From a checkpoint of a small transformer trained on Wikipedia.
Size: 20 layers, width 192, 3 heads of 64, MLP 768 GELU, vocabulary 8192, 10.5M parameters.
Each number is 500 + 25 x the weight over its row's rms, rounded and kept within 0 to 999. Layers, rows and columns count from 0. Numbers have three digits each. The size before them is the row's rms in percent of the matrix's.

# layer 8 MLP down, 192x768, rms 0.128, rows 0-191, columns 256-319
100:528481510515495457540515495468477541498513535545491477523579537551554517537514486490546488507498511528499511475472550519556527494533496506480516516513534482504536534481533520477519531515490471
094:486530470491508509453488497555513544540462470495499500526502510491490517474515490483569487515489500537467476477507507477539487508519489493533482482513480539484489527486500507471516482462466530
095:408505475527472505532512509551468492477507521463484490498476536509509527489503480512467504507517460479483525501477477493491507489478512468493468499551520521499501476543477499501489487528518526
096:482467527522512480494488519457527530538521472532521506539510493507541495489469521506515518481507502496513517528510502548511507510497556521533525498519537497535491541486502485525521537540521459
109:456540515486508511439525549529493491476518468542406514532476477489491533533548520514524509550496556535505513500541486510495497495491470500550468486541507531483506473486499528502520490460502466
102:496505490516523483556483457455520517476501462504472469496513510476525434499533527491513498514481532470541510500498483510527515522491498531531505492486526482499514499530519505504550472543515497
100:471519480496481500520523535446478548518515450535518526518535519534518538523509528474484483481523498484501506539468466473522483494513492505528491541513496490550516528503458442491550542509482475
103:470507537512486524477514554530512496522565566467498502491516560504512485511494480511500551475531466518503534512499500464483523505520488437466489514485535522497511526485483513473526507517506501
100:481509485522476491487495513488531475561497487461507519471516517503523477522545523475488532488455489484494493496489502492493497509550531504514487503526545498486493516509529509500504539456457502
097:498533528522473523548481554520515526508463561518510524469493511490471487526513540522484516460517476505495485540496509442478528516460522442445468520472482461480481507514469495515503533482538471
100:520517526474525486445507487491471491509497453504497500497515486498454471499468505507467477511513499482518471489466492498497516470494490488549533511475483508514507463519499481478469539456478441
116:485501505530472525478525500530477554519485507469510489468487503511484477541475519450457527489522486505492506489487462487469517494510519483511467433491487489475500477522470506482453485537515463
100:517498520479513532541559411513471475469504456492499484487454506518470505489478529464506504512510540509476491436488475486508521496521545510513536500552486558500482528516526447485473485504498491
095:535453521534489511462523562565462499499488483529491538490521512475467522543509543504524438500497501506502498499514516468481527517546496472503489486495522509506508487521510523499536487536506479
094:497501499512507493490513492468532506510509500561441491515486477531424514514492506528505500461515488492497518485439509561506491538500486496560455570507471477476531482486486486485521507472495525
099:509445458509482469456511514489540566523459538518462467506473478527460502497493512486551517507492453551481509501498464524533512518530517477552486513476510522486496460456517486461499498502485508
097:511492504452524505505471454487487517515535543553464481529493491477484538483504546507485529501441495509520508483489503557497458462480504492581478520472484498493481501476492488483522509518481418
101:517480516521488459533501445473477573505503475543486504521503547540498471510457546496492482501515486519494474524476529483504511542515501495526480514516526505527444500509493510517482466512528473
109:524518502502454539462549504511477415496510536499538527506470535519531488458496463486482460459455473491461444444471532507442498523531488507484497449500491502520490509501490470503496505496514452
108:534488459515543514476517518557530495526502516479492484507508533490444471508520482522501520556484515492519554476537486468516528509456477473515502443460505531495559492506540488523548496547500510
094:495489577453504512514519487531531540493560482471441510492475469506489519539490472519490517485506484547512533506529493527500498499533531496522488529521444513497485509505510515521527524469511493
103:496476444506497520523483497491469463468516477525510507505470491499426493495499538483478504530525514502450562493460493507484456482523518536490502498548484490487494463520515439476511527468466486
094:497483485526510462506502513491501502546477517463503494460510564491540494487503455529496484494526512489519534500476484466507506510487525540483511452487459477482472462561508485481518491501495551
098:519530502504490538475470508554513495509465512483516499469502497486474508497511500510525522451527499485487533521511528497498506468481553518466498494412518483490475485536496482500472508500495520
108:479499447493503529509515506554512523498499511530510504525435459513483538493523490487466516506499515535502527444538481528459514468509575501506485425479496551469501491527482467475556467486518497
100:482445554511527507552511499499523528525514487504497477529498480460512499485452490463509474493494495513505488534453515479506496510496488488505526509500514512475552501510478494502475505484493500
102:472477503455503508547563500523505529491491431532485513475485471534477540509499538480505518452507534512536495505499467473460512539533507507513524498508492489507520529524479476472471563513528521
100:480495498527513520517480506515468465495471474502515480481473469510515505496467521484471504509490498531508464457471542444522512500475461558496450457505534496476507507448460486498491515518499513
107:453497454515490465571502467466500474480533494492499487486472497519488450497489501534505472522490478501451505496538467490505496493469506491561487489468477506479524497496494507523505529474500516
100:511472486505484522534476486505507511474487595480468514508520498534493526505501515466481509520477500506507484527521507469511473496496510488528476473492524509497525510514490522528492490520538491
095:491514527507492436508498460491534514517524523480493513524534513534547466464468471520503510477535503545521525503513514522515508484475503497502525523456461485495542454470543507499531515513460461
098:498493558465464512504492509485502447489504489525450501496501503504467517513508517533505462518507488491504419472518468497495520492517418497463444523480488548469468525460515513459475465489558506
103:532460487490495477514468466472506484475456461443511461488543474506532452514497531492501453439511552511473479508516451512512501499499510523456500485531466483510507510477514506537491501501497518
101:480506522501510518529520493499470504522519529468487472527494444505499509498464484487528449444509492511529542495497494496491494477503476496508509529516532499482502484522469504500507529512486511
099:504496463511462504480472506512461507504451426507490435518458518474487524495470494510494460515518465526495482493483499483525499528501569491499482479478474481458548546497481502476529497473476478
102:496495473481515513468506510478473510513479524480486483493534467507503523456475509457519513466492459495537518520546526501483515513506513492523510508500508495491487507495477521535462496554469434
100:511458497498468451508538507487506532481537562497492502458508526553521492466541517486533475531482505476509439488484510514488504497502498474468520511490516505502544533518513529561545513488535522
108:524528505482495497477510478477495610511468482452505470500490498471500510529523557486530493472482536483493510504502510497506512486494493491511507529500519482529474517507476499536495535486498495
107:504477513500501466483480516512496531518489509496498499506543472516531473479500553548466510502516533495444513513506462517487535512461500506450489470491521497536500474536533500515500516522472503
097:474502527479502517530537474464472519492517482532479447503499487516529482487493490509510482517479500494490507540512498527522505483485503521507460523433469509490455481492497498487528501539575528
103:484496461493463520509529505524525481506510516499548496516490468481470480504508489484495478466443447526483495492518476561519511518509486495539460479498489488508438531514566504480521504485488513
099:513491491482520506473525529486539531494551496457541486504496467479467494499473507480477511448544498512500540474514507461443497497480506501505511491435447481472445474518502505530548508507544539
101:509514503529503539529512529502455441538523471506472526470570476438503553496457533475474509501469457508481480502528472501502498534493515483521510462521505534537509536499543493468507471459513467
099:502471477472487540505552555509508444504498500474525520485514513471449517522547511424494488524495482510474467492501527502516514515472518467484523476493482501481521516509474491461461461528538463
094:524480517474494526513483511488465451506542539477527492505522506483487486503506459519477461501480539499485522503478488517494517477485507522521453493480423544528519448535515495508525552514488516
096:516439504514491486467545504496492490441453562523494446511493513478477552504524511540486516546505564440497539563438527485510490494521526474481489493497502490496518533509480465517505482494529485
098:508504450480483519552473462532520556466489509478524499474521510517501450535460504490482529512498441510532520483480539505511469498491490513513517526452478511486493498484490506468479525485495528
091:475552504465467547506457486539518473479519488518479470509508525517508532476512480520523534546499560503508498476486502518480504508532496508487530545397471530494484505567514514517515527508547514
096:523476512459476521443508487493493507475492504425527521508496478525473472463510459468488522495533529510559520544538461499472492530539494513476468468498490528470541502458487495535536496512450491
105:508488526518506456550582494484488486489541503485451544493506480487469509508490449510484515545512523521533521496505496508490518495478486505502500499518525513502453489463462465489519507489482483
100:519497500439517528500493495495491518483512461503443499513486494494519542543519569544507510499505482523492496483538478490477511494495533493472571520446514543463519510494522502464501496452520508
091:474500516501525515488446472547497482512475516515521520527505499450488518461504463467509493515500486555536513504514518519523496516498480551528504478473519496470535477459502518516504516495517515
101:527507480486505447543485504475495520522512478555495427495480454546502512498518492468530486498492506514523481495508522485474490509487455477517491463424528463479459504457478463458477485484507456
088:550486499483517511480480506480502424503497556493511506503429456491492530516488521498459486542491481489465518507476485534498520506530503536516450471556544502484495506501470487489459504512479453
094:508498493525533491527453500534513467504491552514559478510524502513521514509484555511487497546498468488511473493529486533488509496497525469500532495431496518481510540491512509506524483488501508
099:483519485466498478578499525541497475463477484522524480544485508554501494489457513512499496494471483500507515453530487548486475500506512554506495507522473530504500465509492512468503492499459525
094:578489492534503511491485497533475508466521486464553513491512515463516517465507473471455527497486471511464566509510516504518518482511510493500482513471457545535484517511521530481510524468531445
102:522516492465479509486470454493491494504533526470483546525540553513514512508545501529515510531501467475523513517483499474526528508513530483480520532454470510490548501557499492490550553462497531
102:490465509504477520543474471478507507514492487487512506497479515509518527549491491484496542454539501502487490503485492489487530465478454541482461501541518515497498501512475517475526540536524455
102:500493542508504474453510531531512533470454511487428479515502474512518513507487475507543511521486442510486462490512501502514499499486507526511473485478479516495439560524496519476515533504547510
095:497456512535492533477488507500497451495481543458477534513547468493471483499480497503520520493497532547521486514504508489458503481458479522515436495458520517499515488484481491506483474498510469
101:554495521543516512492486505523526428507497488546513489471506554512518525545526516482496473558516530477488492492510458457529525468524523499503491479517527497527542483536545501471471502484472532
102:471475556516521500493564500486489531474522500511487465488453484439494532528511550508491540485496526549539509484530511513525539515469482469475526552526503494498457524483479515499485489481481489
091:527507489517508512494480443510499472480474478480565510488533535489529533518523514514484500511427484527518506509522563510472504510482494488451503446536481521498506526506523490501460523496436482
100:542487526514503515488542531497469518493524440517508476532480522546481466457467530526501515506478477516536515487512535529501503498486530492575551480508517500510493488517536479514524520511496491
102:504512500549535497526494542510482491519532472558535473541457498484517515492496528506512497549486506503502520462521486489509478502523505510499521485484547536477512496502444484511481486480515511
099:503486482495486518526498509477520537495486482494467519532492482540503475539469552465480506493530513531508534535479484522483514531483516519493518481509557523503508511499485500510493507534482473
099:515510471504534485443458493496538515492529461535453536533503466492510477486490460478480492511520547503469524476502510455517496528492499489503544504446516464506511481483504518513516499505538526
105:564523529502494524530492551533505485509478563492495512535507550517490551516490494519486499525546498506536507525501487472529510499500479542482524505496495515557486503515507513509493491502497498
099:474558540521497496497498512498504493515513508529509481460507481500483499438499399513520497512509495497510500495532505489501501484500515483506483430457501501492504490464464530526508521527552547
100:522496516529492495518453514505446487464484508505475495478499484505498525487485487490509531477454510513511508516525496474511486478513492508461472485532516525512526478508495486493485459517532513
095:494447571500508451490509474530500476471506504522493532472519499506497508502524532498462481437476471520496520548475515484485519492523479497549469492494496467503492463518480489510497498540483502
097:513486521498469515445478483516509482487531494513550511517498474482412503501525453509494464478506489487497512501517588468522509495517485519447481470492510500498530515483497520486496471519509486
095:484477503479506510516477475515483524509512483532517520495541474525480474474481497512489506457506461536486470478516488534485512494500522531505507508496511491507477495504512498495507551500494552
097:491502515477503478506517513513510505509498474477492483534468503479462490485490491496512490486483532508483493473492500520494501506501460493463480510535489508488456503489482481468502484521501494
099:530559509503487509520486530526495457495549461527544519482535521500515537477527544549531478485520514515454418520500479499525483514488519490492503520526461492502497515554479539514502520533527544
097:532516515524471492536505467473498461497513489510536496507497524512503499452456488445476483518459480509486494471543476480495503541479521528528495512571507472497490502481470494449472449514522483
095:496526511519498501496520517507504538490512389531507485509495523539498498550453583511474481568485441504492483534516538492501503497518501485501494511448480487492575527489535479516516506470495460
101:471507449518509523538533519520503456528495549473509503468493507497513500458478516563500501514496487469489514478516502482494463497464519493469498467463507482472504468486530440519515550489470479
094:522557503542503507481503523529500529493490486474500487484556517462533533495521529523537528516538483550487470478470562480480532516500521530492487521511472526516515548505474518523497541523459500
107:473494455450502507519502515527484447493546509511520547518485526508498477475527415571472512497480483520534453489522483524501508498512518471514514508490533516525516485481554510540450503521488500
104:473517507517529460541506499471516454463558508518476519495525516470494471509499439499451524479497488543517501476470462508508514498510494520520477524529500497524488542518503482435560455507532528
090:522474518537480523533534476511516468488497456496516507527488512476482481496479556520524477480530509486505419509508510474501494518485450511499473510515520488540498464499489520520496513529480518
102:481486542528513517502489504494487570500530459502520444499471505503503498505474517495538520476473441498469500506479545493535491485519542456504463537438506494497500512494518495489523492483508528
097:487546498486491501537521503544542513502509470508480506493483508512471500522505516435487494515505530471478525494524491519507496468477532467481542518515512500495464497491485473500485498456503453
100:465501526512510473528512491487487537526536469513445538485477507483493543553486521539493528490489477462506484530499522512474531488494487525556490478545518496465484459473508493507482438468501492
097:494484530531504535498510524520508501488481462489518519510497513506495528508514503478496492528556526506446489498500521493476522515512496542489549473477498493467533528500505484477477487532513481
098:466506501493475542546470523502498477500463542474511513482520434491474479510510503512493530533497524483529434480547528496498449528496477501495482487484501489481575494474518501527489564471472469
099:539475539482510491519513475483492510473508463511503528516552496533512488523513503498521542505528537514493523503447516549508505512520480470473526474485537486505465535464493509506490510497499506
102:509505482458496484497500498493505490511531537510470500548487502431542523520496502454499502490529556511482516529530520476476506498477501519486478477511492428468522466494539489530481526518499454
097:504485504495492507522500486526497540554472539485491523498490431490524548489529514498498512512538413509505477475481475569489480538522527476511545515488505538489516490499540488495485526488540510
094:492499516503497528462632487481503510518479564463539487477495503463493448506502533527527580483476463517485538462473494498487478463472553489509529489469476506481517483483499516475466517491489496
105:514506520532496544467534477492514456537540503434510480447461537482506475468479528500522470486514476509459480483459488514504510514581559501466483552528488504488464508488514500436497513471480503
102:545502472496525492495472487503486441449549592527518547509477519458495530455541455518493502519516509506486525489494492519485441526440493461486537479508531474475474496485498481498478525491472482
097:486489489496507500460498498456507508547475472516505518477526501556482545499502479502517478482480545486495462500489520488494501512486500496495428516523499509515491536523444458492485468543494496
102:525471511516475495503510507500471473505500507526518550454529521479495505483491440479511440484518520481491491486520531485521506556508473525503507516560515445485545479489510508542505509489439460
101:505503453515470503453479520496533408486479507463485510502483518475468489486508495464506475494585543510483526507494550487489488536493466519470480491519449488528464492447475473495502495475488506
104:535494475475496529441488513528527488527436531444506446439545504491511488529516502494450494522452499487521484506500518484468490507482519489475441500497498508442482512523508504469479519456528571
109:487473493505518498483525531525484578506458430459518511515547477520491456563514547498508526501477445497506479510517496465518519495526492474556548491518493477539498517496490520504495508531558505
101:486515469490499505504443490498503524523534481488475536523490489492543433514502499486464476472523484487510467453469529556475498487493498462487495486499445483502522472576492495506466530490478477
110:497482455458483518488479444493504469495508475503482509505534485548513511461512470503525491460508498488480561520512492529485488466475517454511506513472532510457498513482535478495517520502515492
102:529515496521503517460483463504520504518449501474528482466496522472543491468501565444520530491492478540472538467508497505468458450515503497487501422463533519481502498523472492507514525473497504
105:499497484474510488506479483498458486465505513485499483492471492485502512505482483496499476468460466507524540445509468512534501506500494505509486476555503509509508535508496535483478504475478467
095:449494467488504486522525488488466520503522522493442495540516507507547518503487457511561508523471518520515505542494543452517471488518472520522518499390495484515468519532531490492476486500518504
096:479540492458483499506506539521493457511475433473547518503519534496534519523492523462489507498480517527486535482470524490477491513534564469487504484533535524510540497515505544525488500487526506
104:518520507501505514460534507475527528469541537514469535499496582492522514518499533537456514484503479511465461484450492479497500518465548498520426482550539524485495508529535485478496507535471501
100:491528540511479527444485474506491477505522527504514526455464526503476515462516481522491496508489522476501491509463499495458490490484534437443510504483505517472469497488525466486528482540474530
097:490516523534499462515476505491516469490535494491512475491526514502509538523502519495499494506470496469498491487499488487506517499467495462488500459529509553499464467497519451475472518508509525
098:492480485467510488514496496526514487498476486524527572487479507511492465513459469496499520463523505468490509503513502493497494487507473487449509482462530508489509512465495499526488464535493508
111:509491449509512470509501515490511550540471504534494477510496486480511526513492497476506534501505445544466490520513503465522478512480492482481523539497533487493472520521477521487487529529522510
097:526495524548498551548552489522511442530547510497444500520472530490449535499531504508513525510483532499510542505475498500480492534489527490490519512492486536491502507492502525509510488489491515
092:503473437495509453500486485506513541506472499442465487523517480515517510469500500463490505508516505505524504544515484513508488526478525530491508485471511495517440478515515477522519488482542503
100:509489525476550499478470463503464438478499469501480515501486511548526500465480516509503490551503497496467492494503505481511516480499506510467476443512490528540529484489458504519542500516422450
096:485529518515496509506494494494521496452472541485502594542492512554453475477499522497499477501477496477517489518550540512500503495492525497505516517523495533475465507501545491516480507503524518
105:510518462479507489499525485490510479486552488492473502450495490485500494488523548513457481481480508497523505536476472500487480486493528512487495494418520522477510483468474472475479501498515496
094:511568538512476513483532495553538585487500493487511526547495497516505491531513516536535534521514467514475458511480490514503522516536531514520542513501519517517543482508508509497497516489472553
099:503495544489499489471503521478532513492514511466495506529492527490540502530549535488471486518466515513469497441500541488517487497470494509524499502493519468525558472497566492489530459526515453
099:517524457481478476532497526467491500506515546563483531468487540530509482543498488524486523450522495520486501485502512474499509497475489504532494508536447492542502467526463496458497485512489516
104:483444530478456544511462515477470497522490495535557495460500483489545551478505510466483511508500482472465465513493519462528516490453487483491464492516475521459486481512507489490489524500515464
104:511479490484509487500523507455475525483453485477499486516455509502457477527495512459502499469484457526515517543504463491492505537519496505540499501487476458500503510450499517495543539500435547
097:457488478491505509473472506482538528572467546463485491504485522554499485511478580474472507521541477522516534512462485518511481512514501491544483494483521487446469516511509512509481474498459490
098:498480525517502466524528527470517469478515506467442489534532540473489446508455474585533504535538546518478499533522490527503494519501494534520466502530478502466451490459495513482514487478552495
099:497504538535483473466519518508500489543496541495523491505467466539512537496485550491470474500507493491479480503459532515520450538537551468503545499554503497461560450472512481492493474527519474
110:511443453508498461566505502521482542446533499500485493506477483542474478529463507494511488536499491479525503513494527498494498478553469529515462518445512497471483484490500538476479498542453504
104:516539505478494548485516481514501499485506518506467482480509502504500480494512534498504519486454481510519527505455485473508509504486493507438512521546493504481475525482452463494487501502518493
098:491505447486514437502473480480501485498502544481494532543516516484511498515492472537530514479498513484523517504542504517531509479510490512481473501481476462476477492485491521533535443537493503
100:506497535514498503552504503506492518518520470510538520512494508523467489528493518551477522551485488505506473494535461501510530486522525509499504505517503530503492466483479523528463499530516498
102:515492501487495473479498496497425494464525505476521482503472514492545436469525490463490514446513506507534505480459452492551508462475473524496524491516470512533483500440468493501561504451462467
098:490507511500496510507522516511536564530483496532487499521489500470554484524511522488500518539499496493494512476505529510489505508491517502550468469464517540466446483525509516496510489509479529
096:502512540574479496521515467505474507472525481515488524516483465442483503499510530505460505477472539503498504432520501494511463488536488482534511537505499476463587520483559476491467505529492502
104:548525510493534493502514477517469523550489476520514490478516486478540474539513515466526501494535533472499525486522496502452479559518487508551502485493486445514519519485516512483485494510509493
097:541502510475479493491546486531520517462543507522486515560542519492564473522536514490531502486506522514537478485526521492483519505496523476532471547486546508502537497512443524514512495495506492
099:491480541520520533531500535506513499533502503472511488463513550494508491513438526486499466533477500457510467454504508467473521452488501507497508461494490519491488471504513537534480510502546543
097:535504515477491451472513483520438475458477499474504483465480524502500495464493525540496501457475480486468517474504512458507463519488501557464509494551491470517490487439500514510531516492515480
094:530477517496514497549525477480561503426523540513469463515495499534532501463476487483450477488452466518476497489473518510462473493473500476496483550471480504477500505481516485498466495484531510
096:517475529471491505498553510511505505505510457495496494540516466483501471491510543519514520525490573513479532469507527469446510523433496523547469468454497539467532455512528486434497459465411454
096:523507524476473525535510479475465458482506480486476536547482503520541498517520510475511480472485520493523545496537451499457499511527511501513485441503537513540474486462510503468510566509491495
095:521549437538503504540524469520525515532565510499480510470494494544498482506489467553528513493468486511523442521497528506515470510513466499500522501441468488499539520502498481503488484471543495
093:513506512525505518519496501513507509508506523504483524498525474502533484496543466523475492480514491502509457476514461467502507488482500495541520506541489469554499494515501485465448471502470488
100:530504526488494537494521463528470509511564517499505488539482489512450498494500525498501511520460450515502547466494500471513510483489493508509502526542493477503480503515501495498492528520471498
097:501507478463496566450474489480494500517479582520513506506552520485543512529500538511544505485494474532512512476477459491499475529483510491462478469553520493496500504485476478483545491505471514
093:486502518537502512456507512499523520495509519488483456522480495481503497483533487533485483597498553454510502531462514494500481493500498517500477486501514532498556487512506506518463490516478543
100:504515516526475480494514546507485494447510519470533460510505489514492495475520484557497509476513505513506499488492491513492473522500496506482471530558472494477470505455488529494503493520471521
098:522513535512489496503500476516475480478559441506523480515530548486489523484506464484488468506478515504498470537536492524528519505497491459417473524515524501502527477490499527498477463504460462
096:515507491502488508568514465524536488507515524490466498516544492481530488535494461458500488526508528511494525508522496519515510521495503537495526519481532493486457530512510492525398481454487505
113:539534508512463524551504446520493483469448496508544496473503505481566500462485458499502477543463513480498519520498568535470483527492502492449516473561495538501471512483499513486437505457489554
101:510524502517487501478511484506473559454493485509500469513506509472511505548499565507524515512478447484489500490455538497523520497491488579495514550487525472492515507531483533514504454496447490
102:534486531511553444491510509488452555521492505538502489424474445456499471520482475514498521471497505471543506497539488462508517489484494544475497463477524486537493497493528519528527477517498484
096:510467445501493516512464560505461521509519458490537482522469484486488501473539460513500496482509521487513541558496467499490478530511478464563534486505527477517527490507539473476478504488513442
102:495515451466517479452506504498485510450476451461480445497470521465444502493464511551499522547511479538495510522494521495507507453501509490451490504485448491488501502491518509514483527450489516
097:502480462493481492496463498501529499490526494444514501530534524473464442509508508504471527503486471493510496474496495504528478516555508498552472530495513481494513493511479509497502497537507519
097:455515496448472538516488511503498475497517515570517537498482471518473484488538515514516510449488513506543474511466524503487481476522480482557523520485527479484532484531477487501493488507528442
100:518497489467512489479468498502540442500465468472514538475499501510501501503515489530464461520489461509528519503499497503521490530518516527507491483526537535538479521484453491503507530516409499
095:494498492514479508515499516483481555474515464491516491489462520492542523508493496467443469547482531536506522444444491485486496491521502478455507551478498507471507518499455482480468527500489498
099:524496490522512539478534521493458517557487520482543461505504510496485474503481482531509500496482517516514503480497499520507504491490488517531535501579472508483478525521498461523541507480479469
104:492458494502498512523483496479511479522507426506521458491481461525542519498481539474534503547509476465521530485473436505490505478538491484497501448518513501455505503471443455455489512478499470
099:492513452426476507536484448514485497513487459532519465506462524484548445500521493504498487485517512467519478436458492536498455496505520516478513452504483509496527511502478513481455567459503457
097:476481477525521510524464440472501414486540457483542519508544483478516519501545476567477549535515522505465456479481490510540480516505517529470472507521509488477505470505480453496475485500472479
100:505461537549523534512523565449513537477465537507523588517544579501504533478485452474481454525503526506491476563493523432528496499488522495461462487504530509552495529467482488518507520465496543
100:465497457482475494489472549503474452501484502479496472455474469531501489497464526546521507497502524503487448484476506488473491524507508502533500483500516499479481485498454487461501491486504513
097:534496500424500516521502465492541500497503464513509536518458529497470494496543528489498511531515510498509498487510500489492529527491509451476512446520511527507540499525494526520492480498483518
126:495521442502491492520500468493461478488494427508518474519489496512479471485452519455482526496500526505491489482507464488438496486485460521469497453496500446514472482509487486498472543524443478
099:559494504457503525488513496499488484494501563521517513490539534515494521505517454478527485439506511479545536460532514492528500487535487498436515479486482473501468491477493531517527496485470547
101:499520511537494524468490493490488502480513475496510506507488546527499491489511497453497462480485502530546494535491512524513490506523503500480508519519478540506483474498471499518460500473466489
103:509508487551500500517502505495496528504463536566500497536500527497505485521455494530535481518517508475515540559537506482507514533509506463477524531504512540500473506452497531528496500508547531
100:539468508486495483497493498521476510471478468532511522500493516435460521476457444535481510490486474497488431513531476427502491528477491453484533494442452482524526556530465513538516577530494520
094:488503482478489473432432519499518486494494494497470488495454497492432474517503543498479537455499470505487473489454500540497454516505445501501495511517477506507506471454500494462538481514470515
101:486524520495476496536527489527481460507506456494464481470536528508517533483474440502496468510493476458496472475513517553483483527498536496455514515546473529514514487510526477500490498510508497
099:494489515526466485513471480521576543464492483458484472543553529522482488486523509442495519532519516540489468473493501490515517488482495521471513517530572488547558510501506478478509471500480533
100:476507475489470464545494462501481488516538550534503491501517506486517511508493437449502491537494537494539487487517494522488481469464510516521507529491515479505511493502491475470512478479524505
098:498520518543520495526481511529486478489528509495482524500451526493516464468523517453529530474467521483487570496540523502523494467525517472497492542430488510449512526520488511562519453509544506
101:479515505508526477490448484494553484505505513474492505479477467464532509488456497478494498454517456483494500483543480496449524489464536491533482502470537516508510478506448514502482490476455492
100:554523514514504552445472518494536568500523528501498495485506563464495512527486515520498486507543461481525475462505524455511513521534491518492443463449555501519499505480489509500497515492503483
098:494510527544518496520492532525501562501456535548500528478512483528528515548501570504454494541500509501499447507504518522491521476498506512544535490513491476484512518487504512537504514501513526
099:501496500518550523423519504500508538505506541519494483498489494548474494523507524483529510508495528516535488516512498525477517538515507450398500508547494512515502487481511503538518525497472512
097:492502491470469488451517536476542492503512464472474510498522517485562491481519532621472485480508495489471485483527484449501489443486499516473507536472499489472465486508524515475487511489463496
103:479466472496463520490477459500517472523539481486515512459444509496490479481537478508490540511470543496510502489455484508500465523512514473522464507513534460509453485457479506455494548476500474
093:494505527483474482511524486514511437492500544457472522490504468474506516503501473468473486509532486485480497540531489497495508510500506469470521487464506523521542478505524507531483462498494508
099:522508490522513523497493513525491559572501459532429509488497493511510479545513504504522489477500494520521494475545471536463500479479499508527507476516480521504487486512539531490542477524519514
156:515508486501501498505512489526527489507516509496521504495509497514486509481435518513541506463482485503533468477464530523522414534514527511451514533495485507485504501444509525504535485527501500
101:499468520484502455478487460518503482500487440546467493495520464487536411536483502505521498474473490477533499490506509474492505495518465488503510487500504477527439513466546490531492507475503508
100:497490520528537505468467486500513500516544487539490485502495458461491521505522480522514533501465498532550515493494469511497487506481472481542510551517473491489498504509467514479511445473500465
095:512462455508481473538510560472495456542540510490527519510511464514511508504487520511522483527529507502535527511492514522511468550538475535509501465464521486503474497514508507503490513492501471
101:507506446530485514486512502530493496507455448535556502503491475487469506494518499508470515468511492492505464487504519483507523478494503449504550540500487515508521471487468482510486519521523494
103:527457456518512500513492498474507505488492545512493475502503474463508482496474490527506510494503491489482501493510456480495495480485470527515549498508538493488474487414491509484530482530482451
088:541513439511495557518510541469464517580512523514466484509505528495493515460470503490479474455539500509533488483501482540493502554521536471496517488428490506489477538499464523507541484498504546
095:507497506486499503515465482495480527474512537477483503468542502486511481512536552487509505576480473494478465511458531519460511500465505460471501483517511487509537548463501473518448532482501472
093:483493502491486498481495492492468509515445440497493507499524509496446536508468542468499480516514510507488482549508481506503500532491490516456537508472494494480512506536516523499478478477529456
102:508495460496580495497501503464509488521561533461460423519489507518505505484518469502503491499503488517511513492493458494484536477500499466490513517542518521451517505486492478507534480493516537
101:480464507470474527507490487530503511490509524507504456488520471508468478471514450507509507492453488542494456495483545500512480501477520431447486536422492521515538497515508496523528470534503486
096:548489472520460505478461499537488490498520486515551487516487533507513484498513536479515513500494499490510474493510505532570478444458509486474520468473520521509511511481496504465507510538501503
096:548509496510506506458493511515512440501544457536547492561440492489537493524498455470490493548494481515499520520465468509501513496488431459503524490528508485515498480527492501485466474477521473